Each number is 50 + 12 x the weight over its row's rms, rounded and kept within 0 to 99. Layers, rows and columns count from 0. The size before them is the row's rms in percent of the matrix's.

# layer 10 MLP up, 256x64, rms 0.267, rows 178-232, columns 0-63
094:42 53 48 38 65 38 59 54 48 34 56 48 53 53 28 45 74 44 69 35 49 57 52 45 52 56 40 54 30 54 54 56 69 68 39 54 52 68 68 66 31 18 49 49 22 47 48 54 61 45 56 43 55 73 24 57 38 44 49 52 57 40 50 47
102:50 38 60 47 43 53 58 41 64 43 63 36 44 84 53 61 70 45 27 39 62 58 59 43 46 61 32 41 52 49 43 50 39 34 54 44 69 31 46 51 61 36 59 31 41 38 45 58 55 54 63 16 53 56 56 47 46 57 38 34 50 56 59 26
110:41 51 34 49 51 31 42 59 53 34 58 56 44 62 50 73 67 49 33 51 70 38 63 55 35 56 52 62 48 40 43 35 50 45 60 36 72 26 65 59 64 52 66 44 40 66 55 58 66 44 52 73 54 68 35 46 38 60 62 53 49 65 71 59
106:45 55 58 49 48 50 42 52 35 60 53 67 49 64 55 41 52 51 24 54 54 65 43 43 71 82 42 62 41 41 41 27 48 63 73 41 32 52 55 68 53 64 43 65 30 39 47 62 61 49 40 46 46 70 33 46 31 52 39 45 32 64 46 52
070:37 41 41 49 62 56 77 63 47 40 61 53 49 72 46 59 48 51 53 49 42 58 54 60 35 36 68 41 29 57 55 63 61 61 34 50 54 48 57 37 39 23 45 49 44 59 47 48 24 36 61 35 40 77 33 38 52 63 56 47 70 41 63 61
104:53 61 84 31 55 64 52 63 58 38 35 56 64 49 37 60 39 47 62 53 40 51 44 51 73 54 47 41 33 46 76 56 51 46 57 30 41 61 52 51 33 56 50 37 45 39 54 51 61 59 51 26 28 58 37 46 41 24 31 48 52 46 38 46
083:43 46 61 60 69 45 33 46 38 54 39 33 65 51 58 55 39 53 32 51 40 40 32 44 54 65 49 78 50 36 56 37 40 65 71 36 67 54 51 42 62 61 40 52 49 43 47 61 40 51 82 47 35 46 53 62 56 69 68 43 51 32 31 45
104:56 74 65 41 46 54 56 38 58 31 69 46 59 44 44 43 42 58 45 42 62 37 31 36 53 46 60 45 61 38 38 60 42 51 71 30 65 53 71 48 45 34 63 53 43 26 57 60 49 47 68 50 46 44 73 36 56 69 59 52 61 39 29 34
092:69 32 45 44 35 31 50 24 58 47 52 30 55 65 43 39 30 52 36 50 44 65 57 44 51 41 49 46 23 59 46 50 71 54 35 60 44 63 49 40 59 29 59 59 55 46 61 57 54 58 35 54 67 39 49 52 43 48 50 46 38 85 70 52
089:40 31 58 57 68 59 34 61 20 65 64 48 70 35 55 53 50 53 60 63 57 57 45 43 57 51 51 47 55 49 71 57 60 38 46 64 45 59 29 45 40 64 45 55 61 51 41 37 22 58 52 37 68 60 36 52 49 55 43 38 55 66 74 32
103:63 42 46 39 70 48 62 35 42 42 56 45 76 37 43 52 50 44 39 36 53 73 50 61 48 48 62 39 59 52 80 71 49 46 65 69 53 47 42 71 31 35 51 65 49 43 45 59 44 56 39 41 38 48 56 41 54 49 66 31 66 56 63 28
108:28 43 60 70 52 43 46 39 44 38 44 52 56 75 57 40 53 67 34 50 47 55 55 41 64 66 35 50 44 62 39 63 62 47 58 37 52 51 48 44 32 50 37 68 51 70 58 51 51 37 47 30 28 30 36 45 52 33 50 54 72 37 23 48
095:57 43 55 44 66 35 63 41 55 41 42 59 51 49 65 55 38 37 47 50 15 66 24 48 69 41 49 37 58 51 72 55 71 44 55 49 66 88 65 56 50 49 55 52 50 53 50 48 42 61 41 47 31 42 61 38 56 31 41 51 48 53 37 48
089:46 51 71 35 50 60 50 67 55 32 57 57 44 58 41 49 61 20 75 39 45 59 33 56 46 38 58 45 43 23 72 55 42 57 53 70 45 59 52 50 42 50 56 30 54 38 46 47 33 53 43 55 55 62 59 45 43 44 44 44 35 87 50 42
086:25 56 62 39 39 45 31 55 53 26 63 51 47 43 54 39 65 59 58 64 55 60 33 47 40 26 37 44 62 63 65 62 55 46 42 53 49 48 20 44 26 37 47 75 36 45 50 63 37 60 60 66 39 32 44 61 54 52 48 53 42 45 53 63
107:71 69 49 70 52 76 58 71 71 49 43 31 59 55 59 31 45 57 60 61 45 53 34 70 50 30 41 45 49 41 54 47 57 66 47 29 52 47 43 36 46 52 59 76 69 35 42 47 52 43 62 33 54 51 43 52 52 49 40 67 63 63 50 44
099:40 51 59 47 57 60 41 86 22 31 61 39 44 69 49 60 45 55 51 62 26 49 45 64 37 60 45 61 38 42 47 71 42 32 46 31 59 48 47 62 60 48 52 38 45 59 53 48 25 38 66 41 49 63 61 50 43 43 56 26 57 50 47 42
120:56 54 22 40 30 36 42 36 57 46 36 35 33 50 55 57 34 52 51 76 54 72 59 64 38 49 63 56 43 38 58 59 52 55 25 61 60 36 37 34 48 48 58 49 46 54 56 58 49 67 65 46 49 56 58 47 37 36 58 28 44 80 54 49
126:79 49 39 50 56 56 46 43 37 83 60 62 44 54 43 53 49 36 48 62 78 41 63 51 60 54 46 76 56 48 41 64 63 46 72 37 51 70 53 46 54 36 58 43 64 45 39 51 57 45 33 40 71 45 52 57 55 43 67 47 53 63 51 70
087:48 33 73 25 47 22 23 44 66 61 49 33 43 48 44 51 54 39 43 59 68 58 70 46 43 58 57 50 63 38 49 70 55 41 59 45 42 46 50 64 48 28 54 36 63 54 52 44 52 48 65 63 35 37 45 73 45 38 52 57 44 49 52 70
127:67 41 55 44 58 65 46 35 67 53 41 58 48 56 55 56 33 70 54 37 37 34 50 33 50 41 57 24 50 43 47 66 71 41 45 51 44 79 40 60 56 35 35 63 51 44 53 53 62 61 35 32 45 50 63 46 29 53 45 71 53 55 75 51
124:64 38 58 41 53 58 53 63 49 50 33 48 74 43 50 29 52 51 52 53 57 52 55 34 35 37 40 28 45 69 55 46 55 63 46 49 60 43 57 97 53 55 59 49 43 53 62 57 41 48 65 52 55 37 61 58 71 61 67 36 40 38 57 67
091:71 56 49 56 50 70 42 58 52 44 66 48 42 56 59 61 48 34 42 55 56 43 46 50 61 42 46 58 52 42 57 52 39 25 56 41 60 48 57 68 37 75 64 42 58 29 41 55 39 69 48 18 53 43 75 25 56 59 53 45 47 31 60 65
112:70 63 58 39 42 41 44 43 62 49 52 31 66 58 62 28 44 67 33 49 45 65 51 62 58 43 42 55 63 40 63 58 51 35 54 29 70 50 34 41 37 64 38 58 41 44 47 57 58 45 38 37 52 24 78 38 49 57 46 46 29 53 49 31
089:79 44 83 19 42 56 52 60 44 66 42 47 56 45 23 27 42 52 57 49 61 50 60 45 57 55 56 56 52 41 62 61 62 52 75 57 44 49 66 55 40 44 29 53 40 56 62 46 52 53 54 62 50 39 53 35 32 44 71 53 60 48 40 51
104:39 41 53 62 72 62 38 67 45 45 52 57 55 57 49 55 68 40 50 59 30 39 31 46 65 36 40 41 53 29 49 46 67 33 11 44 61 69 44 36 66 34 37 46 44 38 36 38 51 47 47 44 52 40 57 45 51 58 50 38 33 47 53 68
092:29 71 45 77 69 50 39 55 67 57 48 61 60 45 49 45 42 51 57 63 62 42 38 46 55 39 41 74 32 57 76 29 45 22 38 35 50 32 50 53 46 56 59 54 48 56 62 51 54 58 56 56 51 71 54 68 28 46 58 47 55 43 51 52
094:53 61 42 57 33 43 73 63 42 71 37 62 46 55 62 67 31 41 66 67 50 46 51 59 49 49 38 56 45 59 47 55 60 21 49 61 42 62 43 28 60 25 63 68 43 47 29 39 53 57 47 52 43 61 48 64 41 45 66 62 43 31 65 49
101:47 30 57 65 29 54 40 29 36 72 52 39 39 55 52 62 47 41 61 46 54 48 64 46 35 33 49 40 62 57 44 34 36 47 55 53 46 26 38 80 49 44 64 60 39 57 46 64 56 64 60 49 57 45 28 64 49 50 51 34 63 26 44 61
110:48 55 56 34 53 72 54 31 65 51 57 16 61 56 46 51 54 45 46 30 57 57 53 51 55 45 36 54 42 47 59 53 50 17 56 50 66 42 55 68 65 33 38 68 53 36 50 48 35 53 70 52 50 75 49 49 40 60 41 52 48 80 50 44
104:49 42 54 65 73 69 45 52 32 48 62 37 58 68 48 58 53 53 61 49 55 39 70 51 45 47 52 56 59 38 68 62 55 25 56 63 42 58 46 34 56 45 35 48 51 34 60 49 30 39 40 27 42 57 54 54 68 45 90 48 45 43 64 59
085:68 43 51 26 47 56 32 51 57 42 42 46 77 16 46 69 59 53 45 41 63 39 65 60 46 47 52 68 54 42 39 64 57 46 54 45 48 53 43 56 44 29 49 50 40 63 40 70 49 63 42 63 57 61 42 53 53 42 81 37 62 54 69 40
093:58 55 51 49 35 81 47 48 50 41 50 49 48 43 33 34 61 63 57 20 67 69 71 49 59 39 53 52 48 54 61 50 47 63 54 55 56 34 46 69 31 65 47 63 32 55 51 66 33 26 43 33 49 63 25 45 58 55 62 53 49 59 48 56
093:45 52 43 46 54 09 54 31 45 47 70 54 42 62 73 52 40 70 50 54 60 85 54 56 36 60 59 42 57 48 37 45 48 29 69 44 61 61 47 56 66 46 49 54 62 52 54 58 39 34 59 55 43 62 42 60 52 68 36 46 48 51 51 34
105:51 50 59 41 56 63 65 76 35 68 31 51 68 43 38 57 52 55 77 40 46 41 59 41 62 52 43 45 40 45 50 30 47 32 72 52 34 47 43 64 50 17 52 44 50 34 40 69 56 58 45 47 60 48 55 70 58 47 40 48 70 40 56 43
106:45 58 61 52 62 45 61 55 54 35 45 55 64 46 62 35 44 50 39 29 43 65 46 66 62 41 43 36 42 46 47 47 45 68 50 46 63 19 60 46 27 32 34 64 23 43 29 48 46 46 68 54 50 52 60 31 32 65 30 49 60 42 54 49
111:39 45 48 72 54 41 49 32 25 71 57 34 52 32 43 39 55 57 51 42 32 43 45 56 38 49 40 58 51 65 56 40 44 43 50 47 68 36 36 31 29 53 47 65 31 47 24 61 68 55 39 40 50 60 49 39 31 56 47 57 24 44 55 42
077:67 51 50 50 40 68 65 30 22 32 33 53 49 41 33 42 42 45 61 45 52 72 50 45 45 57 52 24 65 62 60 72 44 27 48 75 44 53 57 65 40 29 36 48 47 54 47 41 46 63 50 53 35 53 44 37 44 53 45 51 59 33 54 59
119:46 65 49 61 26 56 63 42 53 44 66 63 34 64 46 55 47 62 50 54 41 55 63 54 66 77 32 65 44 61 49 74 47 48 35 47 65 47 40 69 26 27 64 64 35 59 55 67 70 47 69 44 48 45 43 41 43 43 37 52 45 44 48 54
102:55 55 46 71 54 66 37 69 43 46 44 40 32 45 56 35 57 28 46 33 55 66 47 46 43 57 33 30 60 60 85 38 48 59 49 77 54 61 36 32 34 67 47 48 56 55 46 35 46 59 53 49 64 60 59 43 50 34 50 39 33 55 53 50
117:60 50 52 49 65 47 35 31 47 60 57 35 40 62 58 63 38 30 55 43 56 60 35 46 50 43 69 73 56 39 65 45 46 31 76 58 36 66 58 42 47 47 59 49 46 34 52 37 78 46 49 53 22 46 45 47 32 50 49 59 22 50 49 44
086:44 57 61 27 54 30 42 67 52 25 40 49 50 51 27 51 65 79 46 37 67 54 41 57 44 38 49 46 44 70 50 56 35 51 47 47 60 47 53 51 47 59 36 53 41 50 54 62 31 32 71 56 77 63 42 62 52 35 55 34 62 36 48 58
093:68 53 59 41 49 48 34 47 55 47 60 46 52 48 54 40 50 33 71 43 46 75 48 53 52 47 50 30 26 64 28 62 57 69 23 36 60 48 44 48 52 28 66 41 46 26 50 60 28 63 49 45 52 50 59 65 37 45 42 36 48 44 60 65
092:35 55 50 20 49 72 40 49 48 54 37 43 70 28 41 39 56 21 60 52 53 50 50 36 67 43 30 36 62 56 57 57 56 52 33 45 47 66 37 55 33 48 70 60 43 59 48 33 74 44 53 36 55 50 31 54 58 39 61 46 48 49 60 60
098:61 56 74 51 64 67 51 42 37 59 43 45 57 52 56 58 46 70 36 37 46 46 44 52 27 72 41 43 54 41 67 59 54 46 46 70 41 57 58 55 44 56 65 66 32 59 42 60 71 44 36 50 45 54 89 57 47 49 61 50 40 53 65 30
085:34 50 63 57 67 59 48 28 59 84 47 53 36 54 34 58 26 62 49 49 53 69 52 53 67 43 41 83 46 55 57 51 58 57 30 51 55 60 32 58 43 60 35 57 52 68 49 57 48 28 53 48 59 44 67 54 59 64 61 40 50 47 56 42
096:41 46 44 21 51 24 21 63 55 80 51 59 47 47 49 47 54 60 44 47 56 46 35 33 38 40 33 67 48 73 37 47 56 55 55 30 57 60 72 50 46 32 67 41 38 43 59 51 60 43 41 54 52 48 62 68 53 63 45 64 55 45 52 54
097:46 53 32 48 39 68 40 44 41 51 38 52 62 40 59 44 43 53 58 32 71 55 70 68 35 32 56 35 74 60 64 46 52 49 73 49 54 43 42 60 43 52 37 51 41 63 46 54 42 63 38 66 61 33 50 61 67 71 69 37 56 44 53 24
092:34 53 63 40 25 56 59 55 57 14 47 49 39 38 45 39 59 22 67 44 69 50 38 49 46 34 43 32 53 38 22 54 50 56 45 50 54 41 47 68 47 47 58 67 50 49 51 54 38 52 51 46 47 36 56 45 42 71 73 56 62 49 47 66
086:32 45 61 38 42 49 47 66 17 43 37 34 38 41 65 47 60 39 52 55 41 49 68 70 25 71 52 47 51 32 38 36 65 59 56 49 56 69 52 53 40 43 54 54 63 54 54 57 36 59 42 59 14 34 54 57 49 50 54 42 46 57 46 45
116:41 51 78 56 59 42 45 62 36 52 67 45 53 54 63 47 45 56 61 61 41 54 49 35 57 61 40 32 63 58 40 69 44 45 67 26 67 44 58 46 32 66 56 64 53 53 37 57 40 42 65 59 47 52 53 46 63 85 60 55 42 34 40 27
081:47 39 39 39 50 35 14 65 50 57 46 54 57 32 66 61 28 38 55 72 43 74 46 69 35 54 52 53 65 53 42 59 54 35 56 39 48 51 38 77 52 58 56 59 66 59 30 60 51 39 38 57 41 52 54 57 56 54 42 30 63 42 51 53
097:64 49 59 66 51 68 67 55 47 37 26 58 46 67 33 47 25 30 55 44 61 55 42 43 34 51 50 40 30 55 43 47 65 57 33 38 32 41 39 33 51 51 46 51 58 52 41 64 39 73 34 62 54 50 46 65 36 66 55 57 68 51 64 65
111:58 34 48 34 58 55 31 26 56 53 38 30 41 37 59 56 39 59 32 56 53 58 40 60 34 51 45 55 62 48 55 67 41 54 70 15 40 48 62 56 48 48 70 56 53 43 63 57 40 49 61 41 57 44 30 61 49 77 55 45 69 42 54 39
108:56 46 38 40 71 31 41 57 51 74 35 59 59 22 48 31 51 54 33 61 25 49 55 50 29 50 35 48 34 44 31 52 74 48 53 49 76 53 55 45 42 61 50 69 54 44 53 41 34 55 36 58 50 38 50 49 42 44 49 47 61 71 58 42
# layer 10 MLP down (transposed), 256x64, rms 0.234, rows 178-231, columns 0-63
097:29 48 43 47 38 45 43 46 49 38 51 51 75 36 52 26 54 38 48 54 61 56 37 48 46 60 57 48 81 51 48 25 61 76 41 69 42 83 49 39 61 66 50 45 51 54 63 38 42 36 67 39 32 51 51 45 42 49 54 45 55 49 37 53
103:55 53 59 23 63 61 40 48 56 44 50 68 43 63 51 61 30 55 59 45 46 57 38 53 50 56 38 32 58 65 69 50 61 41 60 59 37 36 62 41 63 48 40 52 43 44 46 77 41 47 67 36 22 31 34 34 44 49 61 38 54 43 44 74
106:25 41 41 40 50 61 57 57 45 57 67 42 36 58 32 51 27 71 36 59 44 33 56 43 55 47 55 71 25 35 52 57 66 54 64 52 57 45 43 42 55 43 52 39 50 46 44 48 44 29 32 35 37 54 60 54 53 32 59 55 70 47 58 21
079:58 45 42 51 58 65 30 45 51 61 50 50 69 34 60 60 58 46 52 46 45 37 53 73 50 34 39 50 73 45 56 88 67 30 40 59 65 51 49 50 58 41 50 54 75 48 58 47 45 40 64 56 71 63 73 43 52 36 55 45 61 36 56 53
084:49 42 61 31 72 54 45 43 35 27 52 51 61 57 48 47 64 39 43 35 55 63 32 51 66 72 56 30 48 44 32 52 52 57 45 66 40 76 26 47 30 41 50 37 62 44 49 54 52 71 38 55 53 36 49 59 51 50 65 35 58 67 52 66
101:54 60 58 36 51 38 46 49 34 24 46 70 46 47 63 45 64 43 37 59 37 52 46 81 51 57 63 50 36 26 61 63 41 42 46 48 42 65 63 27 56 47 43 46 45 32 39 71 61 38 58 32 53 55 30 42 29 49 37 53 41 56 42 56
103:53 56 42 57 58 57 37 46 50 45 52 67 59 57 60 50 62 31 61 62 89 53 47 30 44 37 53 21 45 48 38 42 42 46 37 48 33 45 42 47 49 58 55 64 78 48 51 37 35 36 39 62 61 58 71 37 50 68 51 50 65 59 45 63
107:63 46 53 64 61 32 72 61 42 56 37 62 51 69 41 63 62 50 48 53 52 54 83 39 34 40 53 40 34 61 35 33 47 52 44 60 45 43 32 36 58 48 44 26 39 48 49 66 47 60 53 57 62 41 55 54 38 71 22 34 45 53 56 52
103:44 52 66 49 45 34 60 80 52 61 59 62 47 68 50 61 54 45 54 53 47 51 56 31 68 51 51 37 53 61 44 35 29 30 65 36 39 47 65 75 46 47 53 39 47 59 73 46 35 49 50 53 46 81 37 37 63 54 70 59 42 39 42 53
093:42 47 66 41 58 64 50 53 44 42 50 45 52 53 42 38 51 53 37 35 50 48 47 43 63 73 60 43 48 26 60 63 27 66 63 67 57 76 41 46 32 66 40 76 52 51 52 47 56 50 64 52 23 27 56 62 52 65 60 48 32 61 49 37
099:57 57 43 68 31 57 43 62 33 63 55 70 47 52 46 45 45 63 62 65 29 37 41 61 48 63 43 67 49 43 37 37 54 33 33 58 54 64 64 38 71 56 33 53 72 48 45 61 58 54 72 58 44 57 47 39 43 53 45 53 31 37 32 72
109:43 30 47 52 44 56 23 42 62 47 58 33 52 54 61 37 48 40 42 52 60 39 54 51 50 65 56 75 41 47 81 59 67 32 29 57 24 74 47 45 35 58 40 58 57 52 37 45 52 41 48 43 59 61 71 51 38 48 66 55 45 54 67 53
075:37 56 41 56 25 57 31 48 68 71 61 59 45 59 21 65 71 34 71 50 62 60 51 44 55 35 62 76 51 52 42 44 38 50 42 47 53 29 63 46 66 51 67 62 58 55 51 40 51 41 64 51 49 53 58 60 25 46 56 43 42 57 58 42
088:52 57 51 44 32 58 49 35 42 47 52 59 55 47 27 36 54 58 63 74 77 41 62 44 47 68 40 70 51 49 59 77 61 55 34 39 55 50 50 32 67 43 30 47 65 53 41 33 52 52 66 44 62 29 41 33 59 53 64 53 64 45 53 37
102:72 35 50 57 53 56 59 43 64 62 28 42 44 50 44 48 52 44 46 49 69 47 50 37 62 51 74 64 49 58 60 72 34 66 58 55 57 49 63 49 69 45 72 42 55 41 56 37 45 54 44 56 39 34 67 46 48 84 39 69 64 70 52 58
118:39 58 38 41 45 33 37 39 39 55 82 63 44 44 54 50 34 47 63 40 44 80 53 54 72 31 38 44 39 63 51 54 53 48 72 40 55 52 55 36 58 45 46 45 67 66 72 59 52 52 55 46 33 64 49 49 75 46 47 56 72 44 49 58
108:55 47 71 52 36 50 53 62 49 21 66 37 53 56 42 66 64 59 59 62 53 43 43 56 45 45 44 73 52 56 57 46 54 53 33 69 60 35 35 44 37 16 40 67 45 39 39 52 44 65 54 68 65 74 56 45 36 45 47 32 47 44 43 42
083:42 36 46 54 66 53 36 56 49 74 25 27 41 30 41 59 26 44 53 43 59 61 37 30 39 52 42 23 36 66 58 37 55 45 55 35 41 32 45 54 53 57 41 59 61 58 48 54 51 52 62 41 53 65 40 31 50 55 48 49 35 27 43 58
109:61 64 44 47 53 34 70 42 62 54 40 65 62 31 32 45 69 46 87 38 61 51 68 32 39 41 31 61 69 50 37 38 32 49 46 44 63 44 28 56 44 36 61 49 55 54 36 48 52 39 60 57 35 53 43 53 34 45 53 61 50 51 42 46
096:45 35 54 53 27 41 61 75 56 58 74 47 49 44 38 37 63 56 61 40 39 35 35 46 40 64 52 62 68 40 56 56 29 36 49 56 41 46 53 28 32 59 54 43 54 47 59 53 61 43 36 46 28 69 72 49 61 47 54 37 72 44 44 60
128:57 43 58 32 56 44 30 33 42 39 54 39 48 61 64 65 30 49 52 46 49 46 54 15 51 33 27 30 47 24 48 70 50 53 62 58 50 59 35 63 62 32 36 60 46 55 55 68 54 64 49 52 60 47 41 62 50 54 55 71 43 49 55 36
110:52 79 42 30 43 40 47 66 50 55 46 65 44 35 55 54 46 53 61 24 34 45 55 56 49 59 66 49 51 52 60 63 62 53 39 44 59 81 56 53 50 46 40 69 35 44 50 42 29 53 30 41 18 51 47 65 48 58 29 65 58 56 52 56
098:77 59 52 31 62 48 54 48 58 37 41 63 71 44 71 30 59 49 79 42 29 42 41 37 60 34 39 58 40 64 61 40 49 56 45 53 51 39 39 69 53 50 37 73 45 49 51 30 52 55 48 50 60 50 51 67 60 62 57 45 56 68 70 52
098:45 40 53 35 35 43 60 24 48 67 48 37 35 54 42 57 76 63 39 66 51 47 47 47 50 69 60 48 46 37 56 57 43 59 38 75 32 37 65 50 44 41 40 35 35 49 51 66 47 37 53 28 54 43 35 52 66 42 56 23 57 58 62 38
094:53 54 42 36 51 28 50 35 65 44 35 49 65 67 38 63 62 44 53 42 68 40 53 55 48 36 51 44 65 76 33 33 59 36 49 62 62 53 77 39 62 68 67 43 53 45 30 52 74 71 36 42 42 46 53 57 45 55 50 54 50 31 57 51
099:36 57 50 37 54 54 60 69 53 49 34 58 30 51 52 62 63 61 30 52 59 58 34 49 51 40 75 53 66 64 68 42 46 58 78 74 42 44 65 52 48 47 62 49 44 53 53 55 62 52 44 66 51 47 42 49 51 25 38 57 37 70 54 21
108:60 53 37 80 65 49 31 14 45 32 47 51 51 60 32 59 52 71 64 46 70 54 46 50 46 55 59 53 48 27 57 44 40 48 49 64 38 42 57 33 54 46 51 49 48 62 52 54 61 61 52 51 41 56 48 29 47 66 38 76 37 52 68 44
104:60 41 60 56 50 17 63 51 68 38 48 52 67 39 71 58 73 66 50 50 63 70 46 46 44 64 60 37 64 40 52 44 54 61 57 31 42 43 57 85 48 45 58 55 62 54 56 51 59 54 43 70 59 59 56 35 49 65 52 64 53 58 34 54
126:67 72 41 44 40 49 50 76 41 50 31 43 52 56 31 71 66 39 56 43 24 66 51 54 66 75 60 53 39 56 56 60 23 55 59 43 41 57 61 50 49 28 54 48 43 45 58 40 43 57 49 74 52 61 31 44 50 40 46 38 46 45 43 62
118:52 22 46 55 64 36 62 52 47 45 39 86 64 45 54 51 52 40 41 49 58 39 41 55 48 55 69 49 45 49 38 42 61 91 50 48 51 49 68 66 50 53 60 54 49 61 44 71 57 45 41 47 29 43 31 37 53 46 55 31 40 37 53 55
104:62 46 65 58 56 57 43 71 48 57 42 58 32 56 42 63 44 40 54 47 63 29 53 58 43 42 61 57 24 53 37 56 39 30 54 65 55 61 62 40 75 51 72 38 51 35 57 42 45 73 70 43 44 44 42 80 54 61 54 40 53 53 36 37
088:66 40 30 42 46 57 31 42 33 67 50 47 45 28 56 62 50 38 77 59 55 34 41 47 69 51 45 60 37 60 34 36 38 35 60 47 48 63 48 48 54 52 65 46 56 45 65 62 50 45 53 35 25 65 18 50 37 37 50 52 42 53 51 66
097:42 46 53 67 53 52 67 62 48 34 30 53 44 64 65 58 63 37 39 43 46 42 49 44 37 35 49 44 42 45 54 48 34 44 64 62 66 26 24 49 43 50 59 57 63 17 50 43 47 72 47 61 56 34 63 33 60 56 70 60 58 30 50 48
087:50 51 54 52 63 77 66 32 48 57 43 53 38 34 32 49 63 30 67 48 43 47 56 35 44 51 39 55 54 65 47 52 51 59 59 52 48 45 77 41 66 62 66 56 63 50 42 53 69 52 27 53 60 43 24 78 66 56 54 33 42 41 57 44
106:67 54 55 56 44 44 62 58 56 45 53 41 54 48 72 46 52 35 25 46 34 57 42 68 37 44 48 57 54 44 40 63 55 62 33 45 72 52 57 41 42 58 41 50 53 44 59 63 43 37 47 28 52 33 80 27 21 45 50 42 33 35 37 35
090:66 37 52 40 39 46 60 60 62 87 58 28 46 40 45 59 57 55 52 57 70 34 65 48 55 44 60 40 69 64 42 63 38 60 48 75 59 58 42 49 46 38 64 39 38 58 52 38 37 65 51 69 76 66 56 53 52 43 56 37 57 50 57 41
103:62 72 38 47 37 41 60 58 61 51 35 58 41 55 56 57 37 37 49 61 54 48 34 71 75 49 45 35 74 43 58 53 23 47 58 42 36 68 65 44 51 63 47 39 51 73 47 46 44 52 62 59 59 46 54 64 81 55 57 46 65 40 45 40
079:44 57 40 57 50 28 20 52 28 45 50 60 44 57 55 58 54 60 46 28 48 58 45 66 46 41 36 51 48 38 53 25 62 62 65 52 48 73 40 31 62 73 67 46 49 49 43 50 56 57 34 49 59 45 75 47 50 56 49 52 53 81 46 44
110:64 46 59 72 43 52 50 50 53 71 44 63 64 60 61 43 42 43 54 55 50 54 46 42 33 63 38 49 64 48 38 68 69 32 34 49 64 37 49 24 70 51 41 35 30 75 42 54 41 46 53 47 61 39 51 69 53 56 69 48 60 66 68 44
110:36 49 51 35 46 40 32 68 54 46 45 45 60 44 63 52 48 60 66 56 44 76 70 13 25 53 36 35 56 60 73 62 60 37 52 51 68 49 37 55 65 42 43 55 47 40 43 60 37 42 48 50 67 56 60 55 28 48 45 35 41 41 50 47
094:47 66 23 60 43 48 50 78 43 34 58 53 70 52 66 41 49 53 48 50 52 60 78 39 29 57 38 28 54 59 27 56 41 72 33 60 47 65 48 55 47 35 30 42 40 46 45 47 36 60 57 33 60 60 39 51 36 52 54 56 50 57 56 54
097:62 53 10 58 51 45 42 53 57 54 50 42 61 43 59 74 61 51 45 52 64 47 68 45 49 26 46 33 59 35 57 50 70 69 52 52 47 51 35 37 35 47 66 77 52 38 54 28 42 53 51 57 59 37 59 46 60 34 58 66 46 59 39 45
094:53 45 48 61 52 44 40 52 46 53 45 65 25 67 44 55 35 31 57 60 51 39 55 37 57 49 48 50 74 63 39 26 29 59 44 30 44 64 40 38 58 58 65 50 51 66 49 32 40 29 52 66 43 55 78 53 43 67 53 59 40 44 29 43
093:48 53 45 67 60 55 77 48 73 61 39 56 36 42 50 42 59 52 62 42 41 63 43 46 27 51 55 55 47 53 40 45 55 42 47 26 62 49 43 52 31 38 35 61 63 76 65 37 65 43 44 57 64 52 32 35 77 52 57 43 25 49 44 46
087:45 62 54 62 49 44 53 77 50 34 53 42 39 43 29 49 36 47 54 57 56 51 60 63 62 41 63 63 52 66 56 42 33 55 52 43 54 39 59 38 37 48 35 34 58 43 64 51 34 55 68 68 56 54 22 35 77 60 53 55 51 35 21 43
086:44 29 51 49 49 48 66 42 63 30 58 47 38 44 74 67 60 58 47 31 50 49 56 48 55 41 48 46 55 45 24 51 46 72 49 73 50 55 64 67 39 51 27 58 36 23 54 62 40 40 48 61 34 71 62 32 57 61 57 48 54 45 57 38
109:37 52 51 49 52 65 36 48 43 47 37 40 39 34 49 45 50 58 41 47 43 50 67 67 55 67 51 37 35 32 69 48 66 54 30 55 66 60 38 36 62 80 37 48 33 66 53 60 44 48 54 59 51 39 57 47 63 61 62 50 23 76 36 60
090:45 55 49 61 66 51 36 17 49 58 49 60 16 71 50 46 49 51 50 60 55 33 38 61 47 54 76 53 49 43 50 44 44 41 65 63 48 62 41 60 65 46 56 47 48 67 34 38 73 39 46 47 43 41 48 44 39 27 45 46 31 47 28 51
086:73 39 41 42 46 58 52 40 54 80 55 40 68 42 46 47 43 53 54 45 15 46 54 53 69 45 46 58 56 66 77 51 32 60 57 67 30 51 57 51 53 46 62 64 60 51 54 58 40 36 50 44 48 71 38 28 33 55 42 59 67 50 45 56
093:59 63 43 42 33 55 56 52 68 40 48 45 56 66 64 36 56 66 68 38 42 45 16 56 70 47 55 47 36 48 50 62 40 46 54 54 58 65 45 52 35 54 44 23 19 41 56 36 47 52 39 31 80 58 44 52 50 54 40 48 44 35 53 50
118:59 64 37 27 41 50 37 39 58 59 34 54 61 52 27 39 49 37 73 26 53 37 48 54 48 43 77 52 47 56 58 45 38 54 31 58 45 26 67 43 58 33 57 41 50 54 47 55 44 71 44 28 32 56 41 47 41 45 42 56 46 47 60 70
084:39 35 44 41 55 60 42 45 48 52 46 46 48 75 51 43 63 61 38 53 52 43 65 38 52 72 38 54 34 41 34 50 66 55 63 80 58 41 43 67 26 34 44 45 37 43 30 56 57 64 54 83 47 66 42 48 44 35 61 49 66 49 53 47
099:59 32 63 55 40 57 53 49 57 52 54 47 58 73 28 67 60 45 22 47 37 43 83 50 66 55 61 53 70 54 52 43 51 58 47 50 60 40 55 29 49 53 32 38 52 59 50 55 65 35 55 50 46 73 56 48 29 31 46 54 43 61 28 44
100:39 58 52 61 48 83 51 42 60 77 52 51 54 46 53 49 53 49 55 64 47 69 50 41 66 41 47 80 69 39 62 39 54 32 53 71 30 69 44 39 66 71 36 43 45 45 46 54 51 48 44 65 52 58 25 39 42 53 43 52 44 56 41 63